Weights of a small transformer language model.
Size: 11 layers, 16.1M parameters.
Architecture: RMSNorm before each block, rotary positions, no biases in attention or MLP.
Each number is 128 + 32 x the weight over its row's rms, rounded and kept within 0 to 255. Layers, rows and columns count from 0. Numbers have three digits each. The size before them is the row's rms in percent of the matrix's.

# layer 2 MLP up, 1280x320, rms 0.0942, rows 596-801, columns 0-31
110:106141144157145119148130146090114095153104128154116133166133141037147103095147177138139057108076
090:127143116098186067146121118097092117109129108114150125167127154147190108161114120106130110168120
091:108175066128160134138110155112125169102196116069138085165134040121131032133101109187194109081124
101:148106093146088147124119149166190126100016088147158139089143146131130143064119085089075103169178
096:153149133086123128117095097167165139143155128186173194125146097141080128097088149160103179163159
095:122106113112120139101119128132146087120141104116134119109096082174124110123153189142136133115122
112:123073104139048089140105085135092110160164113129170126150122102152134124133136124097138129102171
105:062129058110118169115153056129117088155172204102133107161124150088174125113099186094093066117137
106:174154093145155137193156072133112107096145108128121108108123132130144120134177159108138063105147
091:124141118155086133111110114133132156123104128142109173164097140160153119143059106213101098085089
102:142090091132142122125077130173152068124151151106168130135183139173170130098090131089020128195094
107:180171162145115083152122131171196142143110110143121098122158105161132134166094158123158083129155
100:130098122112098130096113136119150127118197169112104069118118127063138196104065134088103119144140
104:165080116141101148177150108114191138146164113146167160134123088156159105116131145120134134130079
103:109028145105095088090158121125149125150135052113203134180153139176111163186156107142187130132205
104:094119082139109057133151155102198120158050227116151109162148145153068078155137131086108041129085
096:104128100166110097159139199167188146103164132146155136162169132182133117112120163058166145158108
101:163134122125099115126178124142121085108131155109106157139128161128113179114113128169081093111155
101:098143162161118180107114118137170082182061189147135112111171131128118133116147141132132073135105
101:100125147097132117132092086138106119119100115144084134196179112134163113139107157124118117137129
092:141123125115062117037050122084118148120156121159178105124105139180140149210132153150142118191145
100:138129098136093157089173198078152098197120078128093109132142186077081107130122108101060082127114
105:152185091121052116108123152100163165100054200153159177140130071078094148149169143131102123151178
093:126130113132150146141140134151134231145117187088113089117105161159076147143148206128046128120136
104:093122152112114122122143134159145119085124086120087096107185082148167161143181085195121112132177
105:123065126128142061136184138174120069112085125103116134128133071126131115059079068157132141157110
107:116087165156110083109179126122146104116173121149119169112119129120179093118191170127098193123125
095:109148125154188101103100102074106117132187139149126161128132057125124111184176136201083145120130
089:089094115117134131093099164136062097147078061144170148127133141084141136081076107180098071101128
100:159107112150131137165164037131135109089100103145093136100049117126156121128094203065167122161184
104:140110143082160156113078100144114126176140127110103133142103107157157085186126061116072095100109
093:136180089108097130153109094116075099106117120112089181134131092139157092122130125169094138128143
100:123143068119089117106149153180105085112114114143148179139123102142177127150094167092145170079082
095:099165185105137088111176158095120159093128158151110117142134121099139111093120109143117138155172
104:104144133136145110146144136119073111135147114108184073181168122151103124077146171129094199161096
096:083124124153120115112104146138191154101175176100110153108191126141138093115111151063131112063101
094:186171161114123187120129113113088085122125112172076122053066134119152106117125102141139116160085
095:105115125120124121109098086105150126180122095160210096069161134150167190109132162147136097158104
096:102135119076163081099140145088109121155153102084124171104155121164145149130094090112129123133150
111:116108139134118097080148092107113111111142158132162109129196116162105178150111091146067157130101
095:136142071085160128075142104119171171079138164189131121153100126168137119098131135134146113163106
092:162055159177125109064162164106163148083151135090171074163092095130104106147139136135158128118129
095:113114140107092072151129093103147133160085154116193115115153132129138174129136126123116157145197
083:133129124138138088169135133078151097066085123155132078061177195126100130113159152122189112142098
101:127127125117112082091206126095141070119125157125114096078172121135121124111114143179157108152141
108:076128172157113130115178140129143073121094120180159091153085117113155173159128120170140126183110
112:122154139132074120096113111132122125138089099138122123092073145137170174151102108123118169145195
096:100019140173124159099118177143164110121146116089122082148122130142092094111107154111187112170198
103:136109088123133109162090140111104089085082135165132154193162131101131162148126118150054114101145
086:055107150120096113142101059138120104172160120083137078173094179098130064097121147114150172123059
099:130137124121072133131172127154134123100144130105065101192137036171177102091068175060129157130111
092:108081155147052085119182142115151179109110137183143115099116157104093130084132156182133144135113
112:093068146117115115131122176109099101150115083140068106153044110101083186173207190169179183098165
099:166170146166137130104093131121169080152122227177092142184172084102200112106140164117136129153114
107:092121119065114149142211079183119148135162115166115135164174095224111097089176123124095188119060
099:099170078136163125127124170073130120153130113081102113150096154137094128087145098122154114158113
081:091145135154128061146187097056187069106112124155145136081090177170115124065082072125147187114091
099:131091115119098143121158095130130120117090133146135141110170094088130078139089135149128105127109
089:070049136117081070118106153091123109167132138101107103070176149130107118087177116124158086156154
122:161152115202103125131173076099171097142098126112076138119153195142159141118083055129095171102117
114:116093143146129138139126126132089156111137125128092058127122086168138134182141184127158124145170
095:172108071145095111139081142096144138136139158141133146173167113167174148110081097111092087189062
093:084102070133150132124065133049133103063097170153145118166157079101176165103088155139134108152063
106:118104107117136041153114202066189148133095183135109177145141156156130116116165104118136142048105
094:139124079076130098132134180183099087144135118150215095099165199109149130127132132081112127194143
096:066150126125069143090121091113126108079136188150118141164138103080161106099133082159187089106167
097:154120217161124163146110095084103081184130189103108129130117134143128074137144139073110138094162
118:096126173126113066075137113181152086143112106125111135158156088126116145142102102135104138095153
104:140159139137136125066149150110116140137120135069112140144139072153122106171167145101197110150164
104:206122138106168146135068086127135162140121160175039055136164081096151149164110114168096089104083
099:064136100125114139132098118095127130169179153159124167172104079134109135126138118091087133110155
100:108089147100168105132099099116113082167090187097175180159123129114103084120144093145147063159184
091:131085124090089110056085110158162145169168102168116174199110077137120101121116118090092096161155
096:119183145096121130104122141118137137078086087122104153122144219083114145117149181121125088132064
089:112097128113135113096161114171111144151072152144094119140182184179102104118141184179074137140157
099:146137104160094139179163142116120159085101090098130150168108127088111127061137141131193136145148
097:107043081132163136158182184101078130103161130157155200153203067150140171123116142142130127118090
096:150140109142118127118053150138130146160116084138121107122166101183125150170140140081129149143105
096:089123115144084062145104116152159137174117145113085157113155130147147146150165148127142135174175
090:073132079113126156133114164139083083168129111087160122134118140117130131165125078095163152140081
099:092088167079106123188139161094126053015100134123118146158199165127152144144111156185135162149171
098:135078101143193096148160171126059171114128136136161128119106103142148071127119139080090112220136
093:100104171121091177160136131101144168139122115156139154135154148099127145114170042102171084127169
093:062094141104091190139115157138169093143130136156134151135182123072131175115129169163038092131161
097:063125074088118096131121110106116154128138068126130170122105168115119118075102131166185168102133
098:160164129135083101118212180131172081167156067120045132087096066109130094138116089121109172107184
100:069086138130146086151162137193146149207123168150093169083144114120122123081155102133149157125083
099:056140121148096068109137158114061133124162063125082100117131045127124142113115143166113124187182
106:054141124100071129135161117102099096131165133165118154186151073139149136097104087180126141153088
097:112078130132176177069068116144109130086131124100196153145142073133119114137164091199152172169121
108:035126114123124136105145177106059097093119138080081108033128054170176090142134099152128125163116
096:111111108149110115107127184112132164127121164116091122047140150205087096152092142155154158110123
095:115154099098091117198129150108145127119087124108254204061117081155132104144058128117096139088087
091:159131116123124121137137071092133089108136134152174128150076195159126052123098142129164109083134
108:127135125152062113164150090155168077163120128167107094107146126144116147133107120127120151129131
102:133155083093099123113148150149078175117167091170150073133106079122119083147160176087134135125167
091:114149175135142119145188118153124084068156172148092135125146138080075135127058094140188125108113
104:070123158079090181148138170155165143166103143127112171148100154135080138084099148087092081117159
098:172170213072161213149148103090153054114199142104181103160137129136124066146213175078100110095167
104:202127107112057096091103155125134174114103126110078120118162055131133145099132085128163094059138
084:127116165155122100132137085131059126110123134121171107114138084103187143097199086133183177168093
102:145127088117156053126095169125081091110084152128194144157095101169076148117139094127123153098176
091:138104096111143176118133114183128177090111110146126098083087108075073152156170155162080147215128
092:085110123161086231114128139136147071085109125119139105167131105142108142115134076117073101049220
099:111117073138104102168108119054069151163071128151196143100123099158174091109087075089102147172155
099:124131151136093076154162134110157148212116150166137124174100117187130144120146165101105101133130
101:113077140123198047113123185143100094158047046094137089178148144099131069133122088154148119145144
115:119133136157141147102094172167128127079085098140153101121125062151176153139111105087151115041151
089:091128161111138092124116108145163041102055101158136143108161061095104131141126066155110155089155
098:094083159130109148121145113163112098121195113134138112115101168158132109137134142105158179112064
095:105055099089129082094105122185155143130149085104083109142144070111098129198032118140143119130124
097:105149102183099174112114136162151113136144127124197121147073161176074133126130156159100159127130
097:159148062100138156099128095096110126117120068069104142126087092144077121173082171124091119145142
102:106156152105141150104072104119183077167112123057129123090152108148135116170062139171119075159155
105:126172164131144115066128159122156121161144135081130087159144148107051090153134110127154127120114
097:198158097133192015154128131138121140111155097110128155136145121181112119113097139146182170132140
098:071156114133131122144163152109134117115154065076144157147136131122091128130165160164102140091093
106:072095122138042172122103142152156120098172117145114156215157107069171144064091139196065095147160
097:111107116094118103164136152151138161133169136118152126118156100137082162139094132088102166114127
099:187085144089113084208200150148134087135085169156168097144131077144092083115089126163137108135121
095:108150107085158110132102205132141168104114161117124116072107139118072077124098155105160109125151
111:131114121102080147031161112127096157160067119132173130108199149154178135143100106186145110117104
093:130087111092148133129111115082186149128156085136173105084124108142147146134084099091153125109132
101:148090200154110112124152103070180116130158127140171132090162170107118188144158127144090132137094
103:126188117076101062120102156130143116094104138153150138139109053180110126053112164176151149131156
111:177126052123158156160119108116110146106128226115120114202091102108117151153181093101184064124120
102:137159118231123132127171122090166062144098136090106066220132168098099091167139093122124076128117
087:098128071103113148125140140102102126108100117109117106141110139119159156092155125135147068153137
104:147148125102143124139065157126105068183173125123134112117127165145094119150142139112117092048163
097:141147166090152143139089119137189125126123096092122149083104108086092102154147134171072075168197
095:143110168155148108129140117123084092141107138105130195132052121170124145139169061099169129115150
099:131122109139118123143150194150154119184094129120086132135106109147102128112091169133130132166136
098:131095126133180144206062157134131088099091096110051108157152148179084131104175124111150126112159
111:146142103151119160117126071121128152117124121090178059136136084157152124139132137108151112125126
100:128159127105098107134100083124129131131102097120153063133171151149119086146090116088152143164198
105:139111145138052099135080116087123090110144063147150130109098134029110121089127137156115133125071
106:143133164086122128121122127097096132097158143151109167138153093097151120117077162104197165149136
087:121108113151167074076140119153153143059130079075076071102106116127078154055122143132148130125136
096:106098185150103135127070122111144099109157140131101151061144085077149135133087133162103086125168
097:134200153052195168116183136122163113134107094107140097109080123100122114115117161106105172119110
105:131157100079139102111133103124138084090178142111114177095105118120128160124128092121120227177062
101:074111139106106112142144158147167221153129114142128090112108132130157117160107138177210133135124
090:043064111105124120119121142140133129097148077135058113059071088141109126134084141131184118092102
100:107129110165138097139073150119149121115101112100163132135164102149102142039097131153120098127119
109:172138137106139166158124119114119211140106128176136137168134125113196178091085152092134146136150
097:110145114222103139171126117132120131146133152163120162162148124153148140120174183105113156101100
106:118135087123127148065110097100091128110143145124106105132122108150138118122097137116166103106067
104:096138108101100185077153167161125107148141137159116151152105163098102109182135099181090104083127
100:140123050140072068097134117126137187125100129169134059101125176222114129161103157135164137123087
104:144137124101131119116170138132194125104116119190144110109126031130089227133138136101123137147133
096:127073159116114212168143099178083123111138089185097099131133122127057140127119128146169130146124
102:135165146090135124109186130086125154172111090150128134084124137081087120158060096158143082114118
098:125167089110189192084172132121105163133158151118106133157065118149120093105162127163082087123113
108:085165145111141094131102153090212079140095171110176153160129131182136136182180123112130076083088
112:188170081114100102140142088136116059112070120094140168109138131149113151123129115165116149087134
091:146108137103070106149106114123068127116120085125114147121035174160127104061104125134089097136146
090:133131098229182117114125144132130207109131175146076151131097140085184142153174153108109101168115
098:090089100148056171148127163099088124108161142103164086159157122103094132140130123153164104151148
094:100105126107113077184121149045116158113099167144144182132126129163117128129082186173188124113110
105:129107141113103156179129165125096067066133089161149135131076141141130119095123184104170151120139
099:152173118144127133072151100134084154152167061111173146108113144165112065160074139100107162141134
111:154130128099097128131121132149132124163155146209176161088112076179184122117141147106136150135109
098:094085108175117106133172155198111145160088105085071102179134168159121123149126139203111125124078
108:119175137060162112038145123121127154138101159095157134149093137163147138104087087125142104116111
105:107053146139100151105110157127156109116098151130099123129119128071127130196063073085116136171165
095:101114118162100158112191145120100113128170110070119112119113113061123135114156099060085113104059
102:174147092103084145126040102142101122136049173113144150097121109119061113122142136119141129139095
093:110205165138175132133123129132123073121142088109121106167146150124129095122124116147214138098176
102:078143103081163121089231142100092087088162173130187140165081055129132108082092110108161109067114
094:178138122184131123127154144118123110146095095111128122156144150113098126155171123122101081183119
090:086124113124187140118129115146153122126172089087067121063106134107185112110089181131120124115185
100:093218142083093114108109072104200128182120162155110103124126130136158126096119098134162128178101
124:101171075174095070104158146125088134115139099088149096115134158246069116119141162105148161131105
103:124168142079116164107150163121131166168139120045135161138103156075121117139142121110187117069129
096:152112144111050073145127140109084163152132157119084157151152160083064119119222126140163084160108
097:157095092134135123136175118175084124167126075134142149100123190052092134157133191103139125111109
096:202088135146135092129114168138175164120098087128121158142195128173150186122158142105106224113126
102:185154138163160141100090112156110078140159082089114124140093144147170090118096054118121091141116
101:140120151119146152142115141136128104144090122164103146144170145136110111117138112146094105139149
099:126111170106168180125122121187116139121064169126108137098123134120103099143122093098158183149126
097:152081138082074080158169068137133087112150116131107171122073167131163128107063156106132111121146
095:110100110117160151133100179071120163100167123122182116174197096150141158089105112135117125143181
105:096149139114096152156126126099142121097143133149135100091110146109146115087081095114135148131154
106:198144112142120136154148106116087111121124125124136174143150113094153119114149124165097142141098
096:104124132094113106123135095154061135133094105148095175151098162211129119102125171187124133119177
096:124124127126079190138159171109102156168090198077167135177130053071122104140110125140096110121134
101:080144070051107151106137183105099086145137121172114111075082126133125227144128133072133210148169
108:134116193112105133201134127118162172096098100147164169132110196178110124080092192129132146149091
110:154138173131109114127100196146155116105119129122099156156123222091131133123130116134104085112172
102:123055121151159152128137137110187134132124111155120136083169123103177107095129175125088113152121
109:152170177125111158113118101128155098052107119105145126163116134121167113111148154127107153163171
094:123117128109097139219143116141113111171130101208191121132063143151175150114157174144105119145110
099:176131109086122131100187125155119141127103168136166137156080100144164119127175223094119138133122
115:147138078138117159111066104096126110097153110107131135162088060161129150085156158117108131069122
103:090071127089145193114146133128120122072148122142123158099170086097137152109155163131114113114177
097:130081120112147191105159120168132149161144109113116133113160162151122212117117134099104180130142
104:167141128139182133157247110071086095175099141137148119143135103102055089141153146162180091103149
098:089079156125115129136170150143169102125112136075110127143168183177110156150112146160147138125106
101:137128131111136165063112198066132085142146051109113150215124106146104137107125159135134142083112
090:110143121147180150177090129176114117115107157159096166033147136075080142135125132149160109077090
101:137085128133131125133167141106157105120084058129084207157073129128159152140104077140087132087141
104:128142148083102121099186106123134135124207141138082142111111114142164201158077192164177138193087
102:102129157083158127125092128096140091173117166120116109121109130122107135144151156198134173139144
107:170021156096165087157180105139104140197122113173173160150168155136136179176163110100152119134101
103:142113112074138124156153099120162134094085092111120121147079093212094109106162127143128137119093
105:126112069162080158157061127098089089058134124143082131141165126161142170152102162201111123171202
# layer 2 MLP down (transposed), 1280x320, rms 0.0902, rows 596-800, columns 0-31
107:140123126135143131130069093097090170107133133110142173128078102125122116083151130129098085148107
089:127151143099128135137137100129094133134134108136126128143133125049136124153132139151156073072119
097:169144109110111123143176151091092126131173113132132105080121136117062177079146112065122097123183
109:132127114153146119082125166129155168123148121151146134145118109078157155134111130098137132137149
095:124148154161154101135116119133096131151124103133090137126123072150088074142162096135166108105118
101:223165169130086143122130096101120158113116141139120185118139205125096116132142063128102120042127
107:113118133117100077114094148155066068107152151085097158116122130140094064135108120193101186177149
105:159100103119143060161175141092103063122059131136145108163104078073095075145104133155200140154111
088:129084126084089132116102085126089071131160098079129089177116215107185120122151111157132179077126
100:139098070130152038107075153139102119126067155143184056124116207073128066140104141148080130086152
097:091134165169142088181149081155115132123160119075097173154062118145103076125161087116143122138120
109:138213115118158143150140108169122114126147149183130160141130079096161123163151134175165073080155
096:054160154112141208171159170137073133165119122112116126097121119137168139209162127132175141108115
097:115085103117192141146094114136113133123076177138156157157112164121114157092120128136106121145164
100:110146126126083136167108103138103146070172092136150136142142087151147136148064091179163090103171
097:135136129172105085117128129150140145110143156122142130146112135121164111120121100153109088096176
094:137126122087151111141133140151083170133141088106103100138171118122154080166183079041082209057158
100:135119147103142161153141098140134132150190142076168106096086104143096118157153147068090145144069
092:100111116127123165140128132125055132102168124117152119126075115150183107148111093168176140125204
108:170107115119113094143150172163144209093154139117123126110147151161074135119207134108114048103110
101:132090122083133093096154165131107121111121166147085111139094119122080179075114123126150135099115
092:140143115128098114098128124131119149115113094126118101111064097173191136126152127098124166136119
102:149111138114137122098147095165136156128128108133027093152144170107147178172096140102172142107152
097:140166149116081096150168126102131082176122119118158147109085126124083137096091094155161123128073
088:092087173033116141146216093106105125123105083139133150088180121117129147107156121113127108124164
099:121142091145111098156070154074132171161156146171161112131102203117133052052110113098134152150117
099:094099149160150151163158102105151155120185162101096170137085141149096115097143141130126131120162
094:063139115092190096158129121113132180134101086150100094154129146117159117112128067092108159101128
095:128155115124175186148113124145092145051196102097155116166104158100103175121090089090146109112141
093:118140149079137144120111144134110119154172128123120090136165103140095137121109152090085144129102
112:116115114092116149111122078120159157156124156164162078165054121122111099140132085194145148120069
103:087096126113171097030127190167138138153154142093144129154177046128033118121129119135157055157072
099:126100080159119116146134099148142122121143144125146123144114116148132106170156134109104118193051
092:099120134144152097119101072106160079174118145092069112121178120137109039095148133127161179097117
092:120113134183164154090170140136085160150165129144132123108093163103192186172117119115128074028143
102:126126169086068095157152073129140116111091168121103150148154096092128180067102111146123095122118
102:212111128158114083141134137154107157097137148137181164119118111140108152110058116172132083107099
100:192076096150158119082071196144113120122118185076121142146082164116070091177140099110090174146091
108:150178156117097140104108085177121099146124113125191154127139142147116103093156168133178131157140
115:158139181131068119120149113102093133121124181174135101135155161130108186113159125115073103077105
096:101081132182137141130151075045157135209106102164118169081182169178089177169140157159061094104177
098:112104166082102176186108119089216099162145122167138080137103179101100173181104081105202110162076
094:136151121115142099092120073100095173102091111084129097137132083166118066138099143080151112207110
087:148139100117113186116121113136101132109154168146091091132138153146172125153092113180075191091111
099:195133079122133172105089156079067156157093170067154138072120102144088139147144119156074147147151
089:182158115091118105136149154130138106050139132118130139125127087138157070156137147161101167082113
112:078119123082162180106113118182127078161126104184107143165218144136087163164158158115117131181100
093:099096161162147145157133185114088096125186092115081086089086144056046082176164183132102107098150
105:167134074133141122154118061093079106109168132120111128087108163115151166198201134140180145144186
091:156135114124093140152124111075140170105125142132090182080123089112137123141115119116137131095132
098:121120097161171088177204163120114160112144151090138160120077179091130121122109128109116152123066
089:116147158143154104138147143098081149099139157167110126139193155109110118175096054144114103092068
098:109099107102129091180120195153135126159133115131102135142128166149129169118031084142155125105131
103:120109126098188111036145178154147063122146100085137164138129133121100171090140232131110114112114
099:226181121140137201130145104081103033142151088131103102116130183158174136126133100164114123135062
090:129165136091115187126110143117119124098156176198101161120129130147125136148107114085128174095139
094:163115101106145133082079119158133096177136159144173102167149129174060128087188124171122086125109
103:153138093117109123100121104131121127114130175171119153227204189159157104076142126106070147134131
089:156145108141106101158059125135158120176153114171184152075154141100131139140137101187141113126111
110:113187111139142161146129123148146111144163087058126106085111115148113148132094061124167168089095
104:134105157129137118119128141032178183152133190157138121145153138081128162168134115151093160141128
098:092115138109142139092173127115128129121102126175085137126176131101161126137101123153177135120125
094:220095143127073140129097110107167188146091142117161133148123108124130138189055103108206103146102
093:145111175123101148142156122188118151103095127068147074119144072155119162103071171085144130118138
097:097077128109107126137071070163135145169140123133115145170092069082092121186113060132132138110163
093:072136165116077096123158128140109118161159104100107051087183157119109112115156117072127146112140
099:077144178166068157192090121182077115144149141111084102079130125130147083166059106128156127118081
114:129070117092114109096128100101072100072116068193141067107110094145180181158140151137100112145115
101:099108092138162077101127128112084123140090169166146135130114139147067067194132154182096149094113
103:171189144187126122136126129179103104100217069121101134097110098094081156179152130142084186159143
097:142108062175093101093211119110121156107172150117093134106115102184130116150096174129171114103086
090:185104104161137096106194182159091114098167129133116109086165136157175186157125168142163218144132
094:095129120183145148143129167076058129111130165120101174127192116118141151186142119137152113110120
102:113133098086108090185111123117148141185115164178186090130105121137126072096149081105124133154077
093:087169095131190153165123108117142118161200164127086108128128094117073125154152097063083140101063
103:235133157130112105087170171224147133090199156113107157141145113077136110120106147133110138112126
095:089133182086124117098100231116108063147174141164069066170127154129143212054157163092144139145134
100:167170146132103112118146094125147161103138116128065109108087087151101105148152141147129146101134
105:116156168118120178132117142138108100073124077113150146128138109069140098085141108092104107063160
097:121147124131110157208176128153104130160137113152161193105153109145154069095152086100124137142151
099:151155118157128179133152110079107163110119132120090183111105114091141122094166179194138143133102
103:147096149114169115123091141136103112070088090053123137075124114182149147134102145092111164148138
094:053143122119131172155167177114097117228080137119106113169157129162160136171101160116196080129163
093:166129170096158138211131081110121218122126170108144131121139085151134116094206166179120150153122
101:156066128135101155134110111166198091112143166064137143096077049123140157107097124091143163182118
104:172081104100123172114070133108098117141095076190094123143144118130123138157138123115114143111148
099:105206120137132135158096136108114087068178111091173100099071138140171158165124087130155097145100
100:163128151184182115126134110116108188203071154052146121145148119176162108097135142138158100166154
107:145097140118168087232145102171154091131083130108139085156088146129105118115102096114178142098156
106:143105116129184130131061113115157104125126098109146132085091152176115205149130125141149115167146
097:146129091128144113138111143126133084122117140130104165143120154088097187156159067117114123094168
093:122144155139121096099043155126138175147146167146101109098101146083080123127174111124084090083141
101:119145133147109158102191161183177116160140149142132103151157165115083156127146177142179166177131
095:145120122127130117093115121159174138114132191094080147157091064111131136104094158120149154101159
111:121123109067189188157119113149119112101148117056157112160159095142143104107130116177145121114087
100:156150124089153079138099181055093082133125135145148141111165129114099179122093121165164114128117
107:145181117071111166155112146102123096136111090110159150141191139136099132135143162110135187166169
099:145099126102154092120152106112128136085129169139120199146093116173153070147122157100144167078119
107:093128094115170158161105148089110073113199171109157117171145142152120090164180142187113123097071
100:104164105115145105179128124139129125100144112114084137161122151129132174080132163117142087135134
083:162165101099117158102139082205158140166144115084076096145194156100134050125155075111132160108100
091:080115124040086160054123133120104134082156137132139154107152077114182133120121151176146133162122
099:185146155099103071113133140171164090130217089089094165113109144146168096149196125095129155121061
098:107137143127143100125116078130148157088178136229148143067117111156156147117114116096185088134137
109:163141053136193141107098037102154174172116117091088096153157175164081160155149089125126060178142
102:137163135119168193062109177193112154153146110129131124093114141080074098149137173119098106120174
093:134147112153117059142164188138147103108098111117076133084195088127100142149049097145059096093119
113:133105159079138100070140063135107155122184149109135114138181148143123112100101111128102051148073
102:156091136073146128118097114118131146111150140116104097094131129064103093095122117165133175117117
101:158150133187155065125152145164126128129102141140170178129158130087132107166160114108086122131116
098:115138138141089150123098122070113165093102077119114062127071137102139119099119130109162129165128
102:067071141105149139136099084177099119111094151125129157107182115121097183131175058124132101128136
098:130106165213157102112108146138131197152144246122125175129123099053184090136131144112152085076124
092:094155106156109191162156155151155135147128103156141150149118147234108165121121077132133110116106
103:122075074191081101150122111127138108108066132133170195122125106106122078153196154149095143099176
111:153196137158109121141111146148131118169129131119141073134103080100132152176125045140117143163071
091:148169089186083148134141081084138111135181152137136074134186121074182127180152145109172107131131
090:138152139105189130128159145128144154121103158075214131134087104153112139168044157175199117162145
098:071093104142116074151154157129104130166149128191117112106097156145077132119107164080137198097120
094:090134061098125130121140161153123123141138139095121116082096167146096132230129068118148132078164
101:135149140151085141120160128145101170146103127174103115144160126133106122148144156130147112076152
104:145076138115129102134106150139082130073163112090141078118108165132070120096125124100105118185097
106:117136101162121144060147118172143187121139100159182147137139099154090173117164082099161097110160
110:173122158148165163071201140128137140144087103103148067105145130098142084115111100149167177074108
103:097147071135131079124183129130154084111091118071143073083142176123101134089070148158141075114167
104:149157110117101127136133176085147117121106100168144096061101139098170179130161110170157184075134
099:119153133065124104105122165177098101126190126175088098116114074137127174146136114106128149120123
098:095184061200133140185126078142120134123098146134147145128091126151141124122194075158088155121091
101:150176147159089069163107140105074190146156139180117130064165075142129117152111105167091169076156
097:079131120059129208144107131117145138165092113085141085108128157159193117082152106136190077131134
099:181155132095169115160102082127118170162127152163124116118123098182089158128146074190148130158096
101:120142134103120155150110100146077172081168116110150129146155095170135117139180126090105174115118
106:115129164136162123131124128108154169179151116115176184075113107140080114083159144092179136169143
110:160163098107132103090091108094116098109158157195127161221131115131154168132081173155131140124120
105:101118129097131122135117098171126126149171078073138182179130098084110121192112182133111094120168
102:067139151110144071079112139132145134143164118121143149160188126178162168147154098108090102127185
112:129176153086065152086106193151079129102175096102129197157130136128090094136163160163127114142118
096:118105071139119091152072123104119099121162161146152204166173120099119132111060074077193060134111
098:144118198091148150192058086133115129141124146159115118188147123163147056119136091092160124146106
106:171084072097185151124189141095158160130127166097135113137154118145128121107163114142133124142133
093:134090122134187195117136159111116185166072097160179058063095156172149073180144104127144153091091
100:080142152098143119049130135159160117093158110112112180152102122126216118157099139144137141166159
100:110125074155132187180081121158147149131110123106153153191121105193098096059139137123040043166107
094:110113118167162168096141111159104133145112165156116175133133149142143151113117103138182167145162
100:107135108102054154133135153119090148108204097086050100163144146122116148094158098144122092115081
093:090132121177122130154066139136160101186117149128100107096110127124175120129129105109149069125157
105:152171101093110128149125147148113143150161099096143082147117104100137142075104140032112085114111
099:190121137124138095113126157103142135132083165119096167132160151164129146135136056121150112182106
100:060098156145130167112102074141126125143147156145109117170150107118142075128092174121138146097127
104:167078125107214072101107110183173078116128085143144133170154107205132128101103078146175145179139
102:103153095144121100129193092140091183094183156144143106112146097134099095153117050095084074164151
104:163108106102104073114150131122149121088121078120121088147181163222133097144140159134084162132125
093:109086164133128162115089179157108094119101131182116162093069091093194112040121157128133152099155
103:103151091178081151168140168143055102121189165076124132112109109191092173090153134070167118163123
083:137112105106120171107125155127140095117156097083134068070104177102141145147075109140079137133056
095:103133079088121180153092143076104091131116142112106117103130003182154189176143091119170086116126
101:171083106134109106113118166061191125118070140119140103096090176130165104097122143091115127148059
100:104154107171128138126112110128110078121081179170134136095165125123148092110123158102101135037135
094:099180135123051092154111099087194118128127144128139119167174058123100109118130184142133112128159
092:165133183111120141116081191087070119140112122121090126082133139145095147075113101131125164147123
095:157096128102162122137145152138141110133151118114033129089115108122154163113130122087136119106095
098:164094206170162108101130098172174148153181108120151112215111121158105130180188116157135087108122
090:176168143149157166120168140174109152119152107142156092138116097135125139122151157118166141125176
108:125120150161070132155153164174158174151186144163107103111141100131113132106107140104127156072128
109:171180141085174200142100123133158117100131110112116148148183127192165046111152108118155115050177
106:111145130155125072126201174146169207137139150134130128115104114079136142110181171153097115105146
112:152130139108141096148121155139103142169123153112136163113167126116113075188133124163133203109159
098:077121138064149123128125163139077168118166080121119111061144130173127106093119113118160151102086
094:137115112119126139136121116129130142119126123126099138210163164101192093091224178128087129104119
088:109137138193133170119155129146101135149075156133107095144116085107093162194107111166152137076058
103:145082098144144091172137137099092102109149101129173155185135117157146151132197134141161116123125
102:128117133115161099125135110163114130113140122083118148217109075152110135138150136127114116149076
106:171130208133113085134203145122077105130155195203124182100118091093154117130131096154110130058101
098:121159164106184093182154074119071138119074120146122119089113133169179133207076080108159088101102
110:099165098148094127121120102073098102079112157120126185066076099123186123092150175114113182120164
084:142102096168154073117115111140189075148152103114117144111082129144158102134189116153143187207159
105:077142082150112106130087127116173133138122176123131098129146106123119166174163110132144131155156
107:108102132124169127095149138146122160161167099144141133218113090109146120133155106113094120109188
104:135132057136174125132151114137126160121150139084131139164101155116107130109156073117140172130151
103:163139153199135183143113153113152099070163111126155137083117076119176153100168146099077091153130
101:161139137157124108139146127139179157165139157098128161164149140079113091158098090079118102092111
102:135155084098124138115185097151133102125166169119123178112152075173108102159121142092186126149143
111:114196140159082085122162098170194040175167148114145162120064147164104126070093055148104121143091
097:165148094187096143135132157122103162141175156134111128079162143158103120153101086106132141149148
086:099162146160195128114109136133149047113163138166148139158134158138190131114127113113130130110078
094:115138119126091128163129126117107137103167090148091104142103083147132122130138094115145118138117
105:137124083124137100129155058105154125184089117135102129178143188050106144105178206157118116184112
115:133192104148120149121114125175113109078161111156161154141189093121140102093180100117137128216087
094:159089125112138135159087040091177092170102129110121115157074128142104076120119118150150131122112
094:079119121135130188134159111106124145097167115099100113119157104125135150126121097071104148065176
103:099132151075104154181105101093106100103170136158114128116176092127142097082081155139162134069158
081:173163132132087147114102160143054152123101124099113134117157115161110104121127185118118168109131
100:123111148153101136117147068135081126141117158109088160124113141150132090087121088132071171155156
103:160099162175117124141097113171115126137071105164111043138151164084088160096138158114071091132122
103:098133127106061120112131144099116158136208097170100127118130116119134120105056178114125072121121
104:191121139118138118136066191132145119133153160164118123112128127102146100189093134160096106077182
098:131143110132132110133126126126170129157151118099126157110085127088142144147111065100135139147128
096:162124152173158121085149102155112109110126089141141094121115103126109091132118181176128058077085
098:136135113110116135158179127112125166174103096199122106136104152116148147168125111094137092201125
085:102105155130116132070180132115117182091155192096109128094083099162162180084130144125158122174125
099:133079056163129121114115143090109108066161118120177120158147159126134118066163167099147151214122
110:130147101143109173147095131120095168157025146122147134126116145157139158125137180073153102098136
101:115138140116125146149120095116098152058102095116128121190223156138127103057151126173173094122084
104:214151143153169087094150162128169106103174105069128137141078120106114088147145138114071239103125
102:137144120167128132148089150132124078200138152177144084176153158101181132137096139137132130112160